python train.py --n_kv_head=2 --qk_norm=false --tie_embeddings=false --parallel_block=false --init_std_qkv=0.0692 --init_std_o=0.0 --optimizer="soap_variant" --decay_shape="linear"
Each number is 200 + 30 x the weight over its row's rms, rounded and kept within 0 to 999. Layers, rows and columns count from 0. The size before them is the row's rms in percent of the matrix's.

# layer 9 MLP gate, 320x128, rms 0.267, rows 171-207, columns 0-63
085,224,177,220,226,214,181,147,226,205,209,207,147,168,189,187,245,211,184,192,175,191,222,210,164,206,193,209,236,184,185,193,203,201,230,183,159,190,198,188,116,200,267,233,140,191,151,223,150,162,205,197,208,196,220,218,223,154,196,192,234,273,218,173,202
101,191,285,194,204,164,196,198,236,158,173,205,204,167,177,206,158,164,254,198,207,200,150,200,243,170,183,154,237,132,166,196,151,220,184,213,176,212,200,171,149,200,170,203,225,181,187,255,240,190,188,205,222,131,232,232,180,208,211,171,148,221,140,188,221
106,186,153,163,220,217,174,181,193,184,193,184,191,214,180,243,171,232,188,144,208,223,178,197,197,187,214,233,175,209,191,122,172,175,192,212,186,176,159,189,171,145,191,185,220,212,196,261,180,241,157,176,249,182,195,195,229,217,198,191,207,182,148,176,213
110,197,193,194,200,226,212,174,179,195,221,186,149,177,191,183,227,187,195,191,163,234,228,209,143,148,174,192,190,187,144,228,200,243,243,157,246,152,196,157,229,140,267,250,238,150,176,201,193,226,197,212,246,223,209,174,208,159,171,254,189,226,284,200,128
101,216,165,206,179,244,200,217,154,203,237,227,149,245,199,223,182,201,203,243,221,169,233,129,193,196,230,179,191,221,192,217,239,199,175,177,226,202,160,185,206,190,186,155,164,166,216,215,166,188,215,218,254,166,186,233,227,202,146,167,210,195,201,224,211
099,213,176,207,212,237,233,231,214,213,242,158,189,256,213,191,237,208,191,200,241,166,210,159,199,176,264,196,154,254,150,230,180,199,212,217,253,202,202,211,173,188,244,195,171,222,193,166,190,274,207,190,202,172,190,192,212,205,170,208,226,225,148,165,179
101,206,183,210,206,193,231,229,150,136,221,155,125,167,204,128,171,229,251,185,181,240,228,217,228,172,228,123,257,188,231,199,215,217,199,198,136,233,204,185,181,204,188,210,178,185,206,242,236,204,176,202,197,194,181,232,164,206,230,173,189,213,150,142,214
112,197,209,188,206,202,192,194,213,178,273,199,146,225,168,171,168,241,180,160,249,214,213,154,186,232,134,169,199,258,195,200,219,162,179,256,228,229,216,130,170,187,242,215,209,200,172,143,233,117,216,223,212,233,213,185,192,222,239,215,214,185,167,189,186
094,231,218,186,219,229,203,153,206,190,161,223,243,184,191,202,145,231,206,184,209,220,186,171,203,182,170,216,221,215,127,183,183,233,158,174,203,196,160,219,201,196,207,172,191,202,208,229,187,204,229,239,178,172,272,149,163,196,244,185,167,207,208,206,153
102,200,216,163,231,189,237,203,237,210,222,226,175,253,192,241,186,230,159,230,178,188,199,197,184,262,220,219,199,232,177,218,143,149,251,222,198,194,202,186,115,171,246,195,181,217,159,169,242,221,155,222,193,221,239,218,225,194,244,193,248,147,115,152,189
105,188,202,194,174,180,163,159,200,212,208,241,227,217,231,209,218,177,163,246,227,219,189,178,222,230,178,139,214,239,210,133,197,132,214,194,263,228,261,193,171,244,211,210,165,194,155,183,211,239,231,242,231,210,174,185,162,217,229,160,240,196,257,179,240
106,194,154,220,151,202,183,185,197,148,215,195,215,202,151,159,212,203,147,164,215,229,207,243,168,204,209,176,154,215,118,180,202,238,234,183,187,172,176,225,158,198,187,195,185,187,230,182,193,191,179,156,229,200,184,186,170,189,183,232,265,213,184,199,223
097,213,199,258,219,196,212,194,157,198,216,215,199,193,211,193,190,203,269,156,205,138,217,153,259,150,185,228,207,156,267,170,198,220,229,209,227,197,184,237,241,281,185,172,205,187,148,208,233,157,198,202,161,232,217,174,158,223,225,193,197,209,152,218,166
101,222,238,182,154,213,186,184,233,123,193,207,196,216,178,241,209,178,203,203,224,183,189,185,180,203,217,194,141,207,161,267,173,175,201,226,181,167,206,189,252,190,199,165,199,194,200,184,198,190,211,228,175,254,145,204,224,216,261,143,181,223,255,219,209
104,153,212,248,202,184,211,182,185,169,190,195,189,172,158,198,255,183,170,219,178,250,193,130,232,177,159,176,234,133,249,208,180,223,186,196,227,163,189,155,164,200,195,236,226,199,217,193,210,184,200,223,188,157,177,237,173,163,254,167,217,173,215,185,174
100,209,224,186,193,216,221,232,167,233,230,212,215,221,189,216,167,216,152,199,221,150,220,172,237,196,194,225,176,211,231,171,209,206,248,212,202,231,179,227,121,181,223,226,164,157,217,227,176,243,220,159,198,175,232,219,138,187,256,199,164,167,127,170,202
086,266,131,214,253,189,235,236,225,143,188,199,167,157,191,177,181,223,155,151,199,188,196,205,165,183,211,182,201,187,167,214,183,182,219,212,226,166,166,228,179,151,215,227,231,181,198,127,200,195,259,157,210,170,186,230,212,220,207,191,203,245,191,163,218
106,193,194,125,250,177,219,242,234,184,169,184,154,179,204,206,210,213,166,202,194,217,218,176,200,247,174,197,192,228,202,196,162,277,192,181,197,249,200,146,192,179,175,249,179,151,194,256,233,276,216,215,167,193,240,222,199,196,264,196,185,223,175,179,173
100,225,212,214,99,182,229,191,160,224,140,269,229,193,196,222,196,184,180,191,149,231,194,186,210,194,144,175,170,242,231,181,174,163,166,183,194,173,197,223,205,228,223,188,202,185,278,192,212,215,173,166,216,231,183,204,166,233,189,142,199,194,159,256,161
090,227,163,141,198,210,201,202,146,189,219,200,184,221,173,198,179,228,189,131,231,186,214,186,167,196,212,167,203,208,252,148,213,188,172,222,199,152,215,166,251,188,224,160,219,195,159,196,169,202,208,187,201,208,185,245,212,184,214,263,216,188,200,290,212
093,216,209,221,224,188,195,172,225,172,194,218,207,200,190,154,199,199,181,207,264,245,171,172,167,145,218,201,213,177,193,220,177,202,208,176,184,277,165,197,198,249,182,233,189,216,208,216,186,228,245,173,191,230,216,154,219,219,279,173,185,207,194,227,208
122,172,193,218,201,205,198,241,218,155,178,205,167,238,167,175,195,272,191,253,251,195,152,186,178,195,164,199,242,149,181,177,160,167,195,175,244,210,175,169,196,207,224,209,189,205,199,199,213,169,203,225,220,215,237,239,220,145,246,152,229,138,177,253,166
106,201,157,156,203,180,240,231,211,188,203,144,184,242,185,231,227,200,227,182,152,171,199,193,206,233,205,160,161,190,168,213,225,176,209,195,179,232,199,131,200,156,202,220,124,142,193,219,194,172,178,190,216,209,217,235,124,203,169,193,201,237,131,216,206
104,214,172,216,217,211,179,185,235,250,256,164,176,168,224,179,143,213,198,265,213,259,145,187,244,199,186,122,216,225,242,170,189,192,188,208,203,182,247,222,230,150,197,202,160,193,179,204,180,163,212,200,214,167,216,240,182,211,224,221,253,160,166,163,168
099,212,213,208,162,224,203,206,161,189,234,257,238,201,280,196,191,171,154,215,223,247,216,212,210,196,201,199,239,187,204,219,194,192,185,197,249,221,219,196,195,189,205,183,190,217,294,175,177,225,288,203,198,179,238,207,205,237,228,213,219,175,169,157,239
093,203,194,199,220,262,207,237,205,228,184,208,221,183,194,184,172,207,213,182,222,219,215,172,208,206,158,186,222,180,175,245,162,224,232,179,261,237,220,207,158,186,182,183,202,227,192,243,151,164,190,186,261,212,203,174,207,191,184,208,264,246,163,176,215
109,164,175,168,227,179,229,196,176,174,212,258,197,184,231,255,223,209,173,198,216,209,189,198,185,212,192,176,248,169,225,183,153,190,174,170,184,160,197,183,201,183,240,182,181,191,220,265,226,194,216,189,137,170,224,247,157,221,147,248,233,192,219,172,212
098,220,186,186,275,160,183,230,212,248,186,231,178,165,249,165,249,228,193,220,220,202,143,198,207,207,160,239,208,200,224,196,191,173,184,192,171,174,214,196,219,234,195,206,214,177,195,218,248,196,232,186,128,181,182,184,166,227,189,189,214,260,164,120,174
093,149,176,173,230,156,194,195,263,198,152,221,200,189,219,192,226,197,230,194,157,164,209,176,212,220,199,151,202,216,172,204,233,179,233,191,245,205,211,202,230,218,135,214,195,198,165,197,235,178,162,163,203,250,163,175,221,138,238,140,212,211,162,211,158
098,155,176,199,206,149,150,144,217,206,195,204,234,230,132,181,203,208,210,200,174,179,224,180,229,171,197,196,279,124,203,171,168,221,210,133,270,168,211,210,247,275,225,203,259,204,198,154,207,197,156,196,208,187,193,196,189,220,182,173,222,246,211,256,178
097,186,195,212,184,205,215,205,223,181,204,220,211,222,258,200,230,204,256,252,219,233,185,186,202,164,222,160,226,181,199,177,241,218,189,172,227,235,226,228,146,236,231,202,212,171,222,197,209,198,167,235,213,157,246,175,183,131,227,172,216,192,187,198,212
088,235,182,198,180,217,161,225,209,160,215,263,215,219,192,226,199,207,179,177,206,160,221,239,215,218,220,254,185,219,167,195,171,232,173,225,158,204,237,207,205,172,185,191,205,215,195,187,223,220,198,214,213,184,196,239,225,154,217,203,184,207,218,177,238
100,224,227,117,210,254,211,218,239,199,251,159,203,208,215,218,197,204,201,220,229,218,210,239,221,188,211,239,137,188,203,202,215,173,226,180,206,156,202,215,136,207,198,230,195,158,192,164,224,221,186,203,221,194,210,204,194,193,141,212,248,238,204,232,210
102,171,173,255,195,191,211,173,224,251,180,190,188,163,188,222,272,271,202,173,195,224,214,195,132,197,231,210,211,199,186,243,165,223,172,243,210,210,196,211,183,248,227,291,204,169,233,186,219,185,182,174,211,186,202,217,208,218,243,202,251,228,198,177,247
093,184,207,160,254,212,164,253,203,165,297,233,216,210,173,197,226,162,176,241,187,229,169,167,218,196,189,202,242,191,216,193,144,246,184,181,203,186,132,229,164,207,147,180,181,250,195,197,180,155,192,207,187,221,168,211,182,190,188,209,231,201,205,171,204
090,213,193,160,210,180,189,219,255,219,195,184,195,182,228,148,195,202,143,191,183,169,140,176,172,173,232,206,184,236,177,254,190,209,201,204,234,183,216,178,223,127,252,214,188,221,228,207,155,166,207,195,218,133,227,198,216,216,187,158,200,190,184,200,198
112,255,190,202,157,192,187,191,168,209,188,148,203,251,185,188,228,223,211,171,189,237,186,203,208,201,223,236,215,211,183,207,213,209,163,201,223,175,178,255,194,147,191,201,166,153,250,211,212,168,228,195,153,155,230,258,172,237,172,155,174,150,183,163,159
# layer 9 MLP up, 320x128, rms 0.251, rows 171-206, columns 0-63
081,198,196,211,221,218,179,246,212,191,201,147,168,201,196,139,206,191,189,221,173,202,227,248,134,188,145,205,252,208,165,199,162,184,264,208,182,191,166,171,174,200,264,225,200,224,215,222,205,178,205,195,179,221,191,218,181,196,215,170,253,182,236,156,198
093,222,205,187,172,200,253,210,209,172,177,167,218,215,180,203,203,212,221,184,214,203,200,155,198,184,216,226,149,198,194,177,234,187,145,196,154,150,178,167,199,191,180,213,213,179,246,136,182,255,190,202,186,189,143,249,193,163,161,196,152,195,140,156,183
100,205,192,206,184,188,222,214,181,140,218,240,191,274,225,219,189,179,242,224,177,190,150,208,216,168,173,222,228,220,186,184,186,197,190,203,189,221,188,214,228,173,220,134,177,218,184,207,207,218,202,168,166,214,185,178,156,167,220,195,158,196,175,260,156
115,220,234,198,160,213,180,198,184,154,213,206,190,230,260,147,200,264,145,226,246,204,221,206,169,185,179,202,230,228,156,231,210,227,218,214,189,180,214,235,145,168,244,205,214,229,228,222,250,168,218,240,221,140,177,187,206,186,134,199,219,255,212,182,242
097,233,168,233,237,132,188,203,241,144,219,224,205,195,173,230,163,206,161,206,145,189,188,203,222,204,201,200,225,215,226,134,151,206,226,225,167,199,186,213,190,236,227,186,141,207,238,217,215,236,257,172,232,220,191,176,159,188,189,239,198,215,191,163,193
100,167,182,232,160,181,210,174,237,238,199,206,221,190,219,159,249,227,175,247,229,212,194,230,162,227,185,202,202,154,185,297,206,250,142,209,193,194,230,200,189,164,173,185,216,175,225,139,169,163,226,239,201,201,151,248,285,197,264,213,175,209,184,223,197
095,208,223,177,161,183,192,166,193,263,150,230,185,216,223,212,206,196,199,176,185,195,219,222,189,197,209,268,224,220,200,201,225,194,230,229,238,193,162,226,172,173,198,181,212,214,174,216,188,106,229,187,204,206,196,157,196,200,158,161,131,243,199,231,194
100,207,213,226,184,186,244,165,150,188,154,146,202,112,187,212,209,191,185,193,209,214,198,159,251,183,212,178,223,202,222,209,186,253,167,172,227,221,180,229,154,228,171,253,159,209,192,221,189,203,194,216,199,146,217,144,218,248,167,196,233,205,234,173,165
099,142,191,222,192,182,243,226,185,171,203,191,228,174,192,181,222,215,214,201,167,219,175,231,213,185,197,179,200,230,143,221,263,275,205,213,203,225,272,193,170,174,238,210,203,202,188,184,223,248,245,265,149,182,201,184,203,198,235,252,205,198,200,195,167
106,210,240,271,143,206,222,217,224,186,219,201,253,184,217,198,261,225,169,226,173,236,172,173,252,146,244,206,248,236,199,168,242,157,201,229,215,213,182,238,221,250,210,171,169,199,234,152,104,248,221,219,197,156,206,195,203,125,214,194,204,184,221,206,174
104,222,246,245,218,171,193,179,213,253,186,225,201,155,160,224,248,173,168,188,201,231,145,216,142,183,178,219,137,199,211,199,179,184,142,212,221,217,140,218,218,205,228,239,206,229,195,179,151,216,209,210,192,216,201,189,250,147,195,212,155,174,170,234,195
111,200,219,187,198,128,166,197,229,179,201,200,164,174,207,232,218,211,262,202,201,161,191,172,192,236,181,238,204,252,221,171,188,181,177,252,185,183,203,222,199,215,173,178,174,209,200,185,184,252,208,156,179,134,161,187,265,189,165,232,185,205,247,216,235
100,237,172,187,181,159,183,189,198,177,214,224,188,188,176,251,216,248,140,176,188,163,179,219,206,226,134,204,181,241,221,194,202,215,199,220,159,170,232,210,169,193,195,194,198,186,224,158,199,165,145,197,242,174,195,185,225,214,152,195,171,243,214,226,180
103,159,229,210,203,203,183,245,197,172,176,176,171,206,202,242,187,149,155,162,190,209,222,244,231,172,204,179,218,212,221,166,150,163,229,206,198,235,178,177,179,238,175,173,224,178,203,185,191,167,221,213,206,183,173,197,147,220,120,253,229,174,228,183,208
100,198,196,169,196,161,195,196,196,175,214,220,257,214,192,164,176,255,151,171,187,193,175,199,235,190,158,201,262,204,197,216,257,240,205,169,185,153,163,184,208,178,212,158,191,194,155,140,176,199,233,258,219,183,213,201,200,194,202,149,169,189,157,198,248
110,222,222,241,226,195,205,169,219,226,252,202,224,191,253,194,218,233,202,207,209,202,170,218,212,204,143,179,127,177,210,160,205,158,209,178,183,142,184,225,196,191,170,214,253,243,223,183,166,206,228,192,177,163,199,218,169,168,259,178,177,214,211,166,227
085,191,170,225,224,201,207,154,161,206,179,234,228,255,186,154,171,220,195,193,209,192,199,217,154,174,174,202,240,209,211,189,258,198,128,232,186,192,172,193,139,205,176,239,201,167,194,280,210,194,184,216,191,272,240,211,177,173,276,190,237,174,184,211,196
109,254,170,163,234,218,194,192,213,236,258,173,158,156,206,221,246,229,224,183,206,205,180,215,215,189,228,213,219,203,211,186,209,217,244,175,195,222,223,173,138,245,171,214,274,223,209,178,193,189,188,211,171,209,149,157,138,223,178,161,222,209,170,215,246
096,175,157,209,166,157,176,194,195,244,195,198,248,174,170,158,237,235,204,197,191,178,204,165,237,179,177,236,174,156,246,203,236,213,160,259,214,223,219,173,158,213,192,206,217,140,233,160,210,211,201,218,185,189,193,229,197,157,219,177,209,149,204,242,237
098,128,206,173,212,166,179,190,213,187,273,172,181,230,119,196,157,237,177,164,218,203,175,259,244,215,208,167,218,225,173,167,159,230,198,253,184,181,196,186,174,166,183,229,174,210,192,261,208,217,263,207,249,160,208,197,200,148,197,226,199,215,214,173,235
100,233,217,127,225,194,196,171,238,178,192,176,141,207,226,214,154,186,217,223,206,231,98,252,209,237,254,215,159,207,186,177,124,251,199,233,179,190,227,189,223,224,194,227,233,190,241,190,199,192,208,211,179,193,192,207,211,199,267,231,147,221,211,130,164
116,185,204,183,204,191,222,208,265,210,259,234,181,173,166,215,236,196,202,256,176,207,225,173,241,206,206,205,205,201,197,190,147,216,248,206,145,234,230,202,164,197,230,205,177,261,150,233,212,238,223,187,180,260,165,177,209,196,209,217,239,199,167,213,175
101,218,289,189,190,235,197,162,203,225,128,201,173,232,225,276,172,187,225,249,164,193,184,166,168,230,242,174,219,241,197,215,143,177,204,226,130,180,192,127,198,218,229,149,218,183,181,196,279,170,216,179,183,212,232,219,206,234,242,255,230,193,203,213,188
105,224,215,171,246,208,220,206,195,218,142,232,160,215,147,221,175,221,186,212,184,201,211,207,174,189,228,158,226,207,165,174,175,176,188,220,186,157,145,240,150,229,219,169,209,157,182,193,229,203,249,236,170,196,158,229,139,148,175,151,200,197,217,221,169
095,208,164,207,211,210,226,179,216,207,203,169,234,223,220,194,208,166,180,203,219,217,195,213,209,228,207,184,241,186,213,210,261,226,217,177,170,210,166,212,214,139,175,246,235,159,155,145,163,191,213,177,196,157,226,255,190,242,213,185,253,180,239,205,156
095,220,166,167,214,221,160,220,215,220,191,185,256,206,234,186,230,231,168,211,254,172,192,169,233,166,182,206,259,199,184,229,191,177,210,218,181,179,209,154,210,136,226,207,235,266,214,240,187,177,159,244,202,250,197,218,196,164,211,214,204,193,195,270,211
105,182,200,213,187,209,210,175,193,194,214,165,209,218,216,197,192,190,183,194,185,191,221,202,138,189,231,171,204,221,221,183,171,221,215,171,209,190,188,192,251,221,153,165,227,236,182,250,128,179,175,255,173,193,242,235,198,248,214,207,209,214,188,246,208
099,209,237,162,204,225,204,183,206,203,115,186,241,197,219,209,171,185,193,214,196,138,182,196,227,170,247,160,222,217,236,215,145,166,228,250,211,162,166,161,185,201,115,213,173,214,143,214,162,215,182,230,160,276,202,187,214,222,155,209,140,193,156,211,184
098,170,180,194,148,176,250,241,234,204,172,167,215,203,237,215,161,224,228,213,178,211,169,179,209,200,234,128,152,215,210,186,260,215,200,196,209,221,244,220,250,222,202,228,204,200,250,182,187,170,215,189,167,204,229,151,161,173,248,246,145,166,192,240,142
087,172,193,217,197,209,211,206,260,230,205,164,190,216,165,186,180,166,166,179,214,275,200,246,202,157,192,237,174,206,217,224,160,151,238,204,254,177,208,227,186,195,168,161,218,215,154,245,183,177,216,154,171,220,182,177,245,233,188,172,212,228,211,210,183
102,205,225,201,189,188,182,176,212,167,222,154,241,279,153,225,185,207,237,215,235,193,156,224,197,240,193,216,204,205,173,159,170,213,188,201,175,158,156,201,166,192,201,172,215,251,201,163,225,194,166,221,137,193,265,175,230,215,200,196,211,217,178,214,171
089,224,214,210,147,195,188,161,170,205,169,145,181,196,216,159,249,160,232,271,214,199,238,194,197,173,108,185,240,193,221,171,233,169,175,202,202,129,245,229,149,223,208,185,191,185,172,218,201,165,201,194,132,175,200,171,190,149,258,175,245,190,200,207,223
107,173,193,151,202,202,269,216,225,162,176,242,258,247,160,178,219,186,174,195,170,220,206,202,184,205,204,205,256,222,195,174,200,211,209,171,217,207,259,151,157,184,184,184,309,248,241,149,156,161,155,223,192,224,129,188,212,213,205,158,176,217,223,207,246
104,162,149,229,209,245,234,160,159,190,206,185,193,205,211,163,222,173,224,201,207,210,213,244,185,155,242,140,169,271,208,220,184,231,224,195,227,251,207,194,244,153,234,175,212,197,191,197,198,191,227,163,224,137,189,222,240,200,206,207,219,214,203,162,153
086,201,211,165,269,199,148,220,229,187,236,171,198,181,131,187,172,180,206,146,217,165,190,185,164,164,221,221,205,234,207,221,221,207,246,169,225,218,167,208,163,187,219,211,179,139,164,169,159,210,203,190,148,215,193,229,224,152,223,198,171,215,200,250,208
091,266,196,208,194,192,238,257,176,191,166,196,169,208,193,225,212,189,211,184,211,232,170,169,184,133,232,198,196,165,192,222,248,145,142,192,180,223,155,242,176,189,202,219,235,249,218,166,191,199,118,207,195,219,190,197,243,234,176,144,177,234,207,223,251
# layer 9 MLP down (transposed), 320x128, rms 0.246, rows 171-206, columns 0-63
084,179,178,156,221,217,231,230,134,229,195,230,248,205,199,245,197,198,193,215,212,197,227,237,136,187,232,170,183,156,204,216,235,196,146,178,187,228,220,205,202,165,220,191,172,192,154,248,257,207,198,208,149,173,207,238,156,193,203,246,141,171,190,239,224
104,208,155,176,165,231,200,197,172,193,212,162,185,252,229,179,193,196,216,220,214,206,230,322,182,195,246,177,232,214,202,267,231,201,248,168,217,194,183,247,198,184,215,158,187,261,233,232,180,243,202,197,164,178,210,196,238,198,108,205,193,277,184,218,155
102,187,184,203,183,201,196,241,230,194,181,227,204,144,198,140,188,196,151,190,192,192,211,256,218,252,189,204,235,117,222,189,169,241,202,190,165,236,219,160,218,159,256,208,232,268,160,174,181,228,229,220,149,261,207,162,161,226,182,228,199,216,223,236,232
092,189,197,171,164,241,162,206,216,169,227,220,187,192,250,237,240,239,206,238,174,191,185,243,205,175,218,261,218,204,197,179,207,221,216,239,274,206,202,207,209,196,190,232,183,330,200,209,180,191,223,210,192,202,220,188,251,240,106,163,211,258,256,191,182
102,186,190,263,176,202,197,187,166,124,206,215,213,180,227,283,197,239,206,196,197,197,168,153,193,167,204,200,189,187,188,196,229,161,207,199,214,180,187,184,187,204,234,178,199,189,206,207,199,193,250,228,190,207,194,123,222,219,163,221,251,184,187,133,194
093,210,193,171,161,186,224,202,178,202,164,191,224,212,175,206,206,176,211,243,194,180,203,205,247,179,229,219,153,225,199,198,182,194,228,206,223,160,241,182,172,185,168,194,232,160,237,258,195,216,203,216,138,210,191,186,190,180,247,174,213,149,212,203,225
101,234,223,168,204,202,246,153,176,205,188,239,292,184,207,237,212,162,206,191,185,166,204,183,143,213,161,180,174,178,175,199,166,199,217,182,217,184,199,138,209,187,194,243,232,127,215,232,162,173,226,185,198,247,212,184,187,196,208,222,252,204,213,183,230
109,193,193,214,180,157,169,196,209,193,198,175,222,194,179,201,146,248,218,164,186,245,241,207,276,125,137,203,214,160,160,190,126,232,209,211,250,224,208,209,175,226,215,189,188,198,204,200,166,162,130,225,210,179,226,165,240,196,194,140,209,224,181,215,139
094,191,156,174,201,206,229,239,226,198,211,168,194,246,233,169,194,207,189,214,169,192,183,214,174,183,185,200,156,181,216,221,173,238,201,190,159,209,136,205,200,208,195,238,184,273,105,179,198,180,193,260,273,220,164,178,206,138,221,227,237,185,210,204,200
108,177,216,255,197,190,207,206,159,220,195,212,200,235,186,194,255,108,173,200,173,206,167,160,221,209,220,211,203,220,211,200,168,168,229,220,231,181,163,225,140,225,249,215,278,160,187,254,170,249,213,213,243,138,174,217,240,197,199,174,203,223,218,209,238
101,174,144,156,243,224,146,220,154,233,183,230,266,209,181,160,166,154,222,248,205,245,169,210,185,226,237,164,158,139,157,199,204,207,175,246,217,175,177,192,235,223,162,190,204,205,189,244,208,188,209,224,187,212,212,218,165,225,224,212,194,262,203,189,138
110,216,221,203,197,190,211,237,191,167,190,199,200,235,233,201,178,240,172,180,160,155,150,218,186,213,218,239,205,171,228,216,116,189,198,217,224,187,219,215,195,156,173,211,203,242,222,202,195,227,210,153,225,199,166,146,177,198,178,206,209,235,177,194,252
099,154,216,262,229,196,217,196,193,166,133,274,177,273,162,214,192,199,198,212,222,213,172,209,175,247,195,182,177,221,130,194,207,215,238,205,186,254,221,201,171,233,190,189,214,204,190,183,193,198,195,179,229,182,235,188,221,205,230,213,184,213,217,256,184
105,198,251,208,177,181,229,210,147,211,176,197,193,150,236,238,210,196,167,171,174,221,207,146,179,107,201,204,176,206,218,205,165,196,196,175,217,164,199,250,214,185,182,233,202,219,196,187,193,210,157,205,201,223,258,215,180,196,171,235,212,150,202,163,206
101,188,265,207,195,180,264,177,183,183,161,193,219,207,192,231,186,137,206,236,204,217,203,204,179,168,194,134,212,235,218,229,183,179,168,249,199,156,195,196,219,207,207,211,171,241,169,176,248,206,209,204,210,210,194,175,157,206,254,171,200,196,200,214,174
110,262,245,208,194,220,169,189,196,164,223,188,180,192,204,223,150,240,140,160,185,195,209,240,261,155,192,215,157,290,217,212,214,159,157,235,227,165,196,208,160,188,236,163,168,221,181,203,200,210,187,215,233,222,258,184,199,141,219,219,184,180,242,177,178
094,223,197,226,168,147,280,203,215,173,163,221,172,168,183,174,158,218,209,201,206,210,235,181,167,217,221,193,223,232,146,231,197,175,211,210,254,178,199,182,165,201,235,182,197,112,249,180,176,157,229,157,210,168,224,223,187,193,183,163,204,182,195,218,166
110,172,173,170,180,197,184,174,151,230,192,215,226,276,174,233,259,139,201,199,195,164,182,213,167,228,236,213,230,222,182,206,234,220,202,205,221,242,201,193,176,246,192,141,198,132,176,129,232,174,202,218,182,247,226,151,163,221,159,221,246,215,196,238,201
106,207,172,189,185,198,179,218,205,198,236,174,178,191,200,214,179,228,228,187,169,161,140,191,231,197,184,175,203,235,171,192,216,195,193,174,206,192,150,205,192,213,232,237,204,291,206,202,206,150,159,267,239,167,164,215,201,224,173,205,199,267,203,125,202
094,194,158,174,228,170,199,213,243,176,234,178,200,191,244,185,194,185,197,210,263,175,187,180,211,236,255,189,175,230,227,218,148,230,203,181,163,222,187,199,210,205,222,207,173,258,198,177,251,163,178,190,185,201,205,232,199,134,203,174,188,131,162,164,208
105,204,196,188,205,228,259,208,201,199,153,204,223,209,192,172,208,184,197,227,222,237,211,222,164,232,163,195,178,153,200,213,197,218,202,243,166,200,235,263,205,156,223,179,149,85,217,225,157,248,235,189,179,204,191,198,142,173,225,184,193,233,179,229,197
113,193,180,206,183,253,210,197,234,210,206,208,239,195,214,211,199,205,168,221,235,203,230,233,206,150,202,180,249,196,191,157,203,216,179,236,188,175,188,187,213,174,242,191,198,114,185,197,266,194,287,243,200,181,240,244,173,158,207,211,179,167,222,226,188
102,160,229,184,200,194,203,184,226,166,187,223,253,199,210,190,193,226,192,193,197,226,203,122,205,229,240,233,185,169,205,196,174,215,159,188,196,185,218,161,198,227,193,248,177,238,262,215,222,151,149,216,248,224,261,173,146,249,154,218,146,216,226,198,220
105,175,216,216,225,199,157,224,209,182,198,216,224,253,212,164,247,178,148,167,168,214,210,197,210,247,220,184,196,205,162,173,223,197,239,203,209,187,200,179,164,205,209,187,185,164,183,206,215,174,186,193,119,187,142,233,203,184,200,208,170,194,187,196,219
100,186,216,181,212,239,180,155,161,241,192,241,259,164,189,203,168,215,156,205,217,227,173,172,251,194,203,197,226,129,275,224,137,207,206,216,207,166,178,162,208,128,166,179,170,178,249,221,223,214,222,169,203,216,223,151,233,155,199,180,189,217,206,199,239
099,216,151,214,165,195,191,213,219,215,173,223,160,154,192,130,212,206,245,200,188,180,211,191,184,204,229,193,243,172,219,151,247,220,228,199,184,192,158,233,201,208,181,197,238,230,265,219,203,221,212,168,211,219,142,239,187,196,169,197,210,217,204,225,223
109,199,198,208,220,262,185,230,227,205,219,171,190,161,223,235,188,217,226,175,195,214,188,139,171,214,186,187,214,182,239,244,216,247,177,174,184,236,120,189,230,249,181,248,202,183,213,285,201,194,210,201,208,220,166,228,216,198,239,240,191,231,183,219,242
105,210,181,216,197,209,152,193,176,198,206,175,230,185,224,253,197,195,161,165,209,243,206,132,248,197,277,146,199,159,220,246,165,217,202,205,201,283,168,191,193,176,177,193,197,233,201,207,206,206,227,208,218,199,225,214,251,131,224,252,223,191,157,215,148
097,215,208,258,221,200,221,204,256,206,216,177,187,254,207,198,183,190,212,158,237,204,221,244,174,209,221,208,205,260,165,166,254,213,202,200,210,222,261,235,236,203,164,144,161,185,257,192,244,200,218,194,166,196,157,210,210,157,150,110,183,212,159,184,219
097,182,181,181,215,180,181,202,172,178,231,197,225,175,160,174,235,205,191,170,210,249,186,135,214,230,229,201,202,153,238,202,185,137,232,241,276,212,205,188,170,215,166,199,138,269,189,169,203,277,178,211,130,177,188,223,210,225,234,189,249,230,217,223,230
095,190,199,211,182,243,175,140,230,246,132,201,232,198,237,200,133,223,219,155,202,184,162,192,205,191,202,237,178,236,150,232,148,192,209,281,189,180,193,230,244,219,247,244,269,185,259,186,187,209,180,198,143,208,244,188,227,209,152,232,226,206,250,231,214
085,150,210,187,207,189,224,197,267,151,232,219,150,194,200,222,229,217,159,216,167,229,217,217,210,192,173,239,207,168,143,247,138,204,217,185,192,235,174,188,165,204,229,214,212,258,204,191,225,196,207,275,220,222,164,176,262,234,236,219,134,237,216,199,190
093,251,215,218,209,181,182,235,151,221,242,233,252,119,236,187,186,225,246,206,194,214,196,136,118,165,203,191,146,198,188,191,167,196,214,227,204,236,153,195,230,203,203,215,181,161,182,207,200,159,233,200,177,205,239,242,204,175,251,233,224,130,186,246,156
103,176,148,191,164,244,167,191,263,194,197,192,223,230,138,227,209,178,176,197,225,201,206,256,207,237,139,230,233,212,195,184,238,208,206,192,213,222,169,210,208,254,216,214,231,223,212,232,224,196,205,194,184,196,165,233,271,186,176,170,224,156,194,213,230
095,191,196,220,180,220,195,175,187,220,259,237,184,207,198,206,202,189,197,226,216,206,169,206,249,218,194,147,228,249,202,145,209,219,157,222,186,193,186,173,200,179,209,150,174,189,220,176,184,237,223,158,172,156,277,219,244,235,211,226,179,258,227,164,156
095,169,206,204,191,235,220,222,179,126,204,200,136,197,235,211,209,211,268,197,224,145,192,212,212,221,258,197,232,179,199,162,187,244,165,217,171,218,172,151,177,241,122,207,185,182,255,167,190,244,213,188,197,169,219,212,237,277,156,222,208,202,207,192,173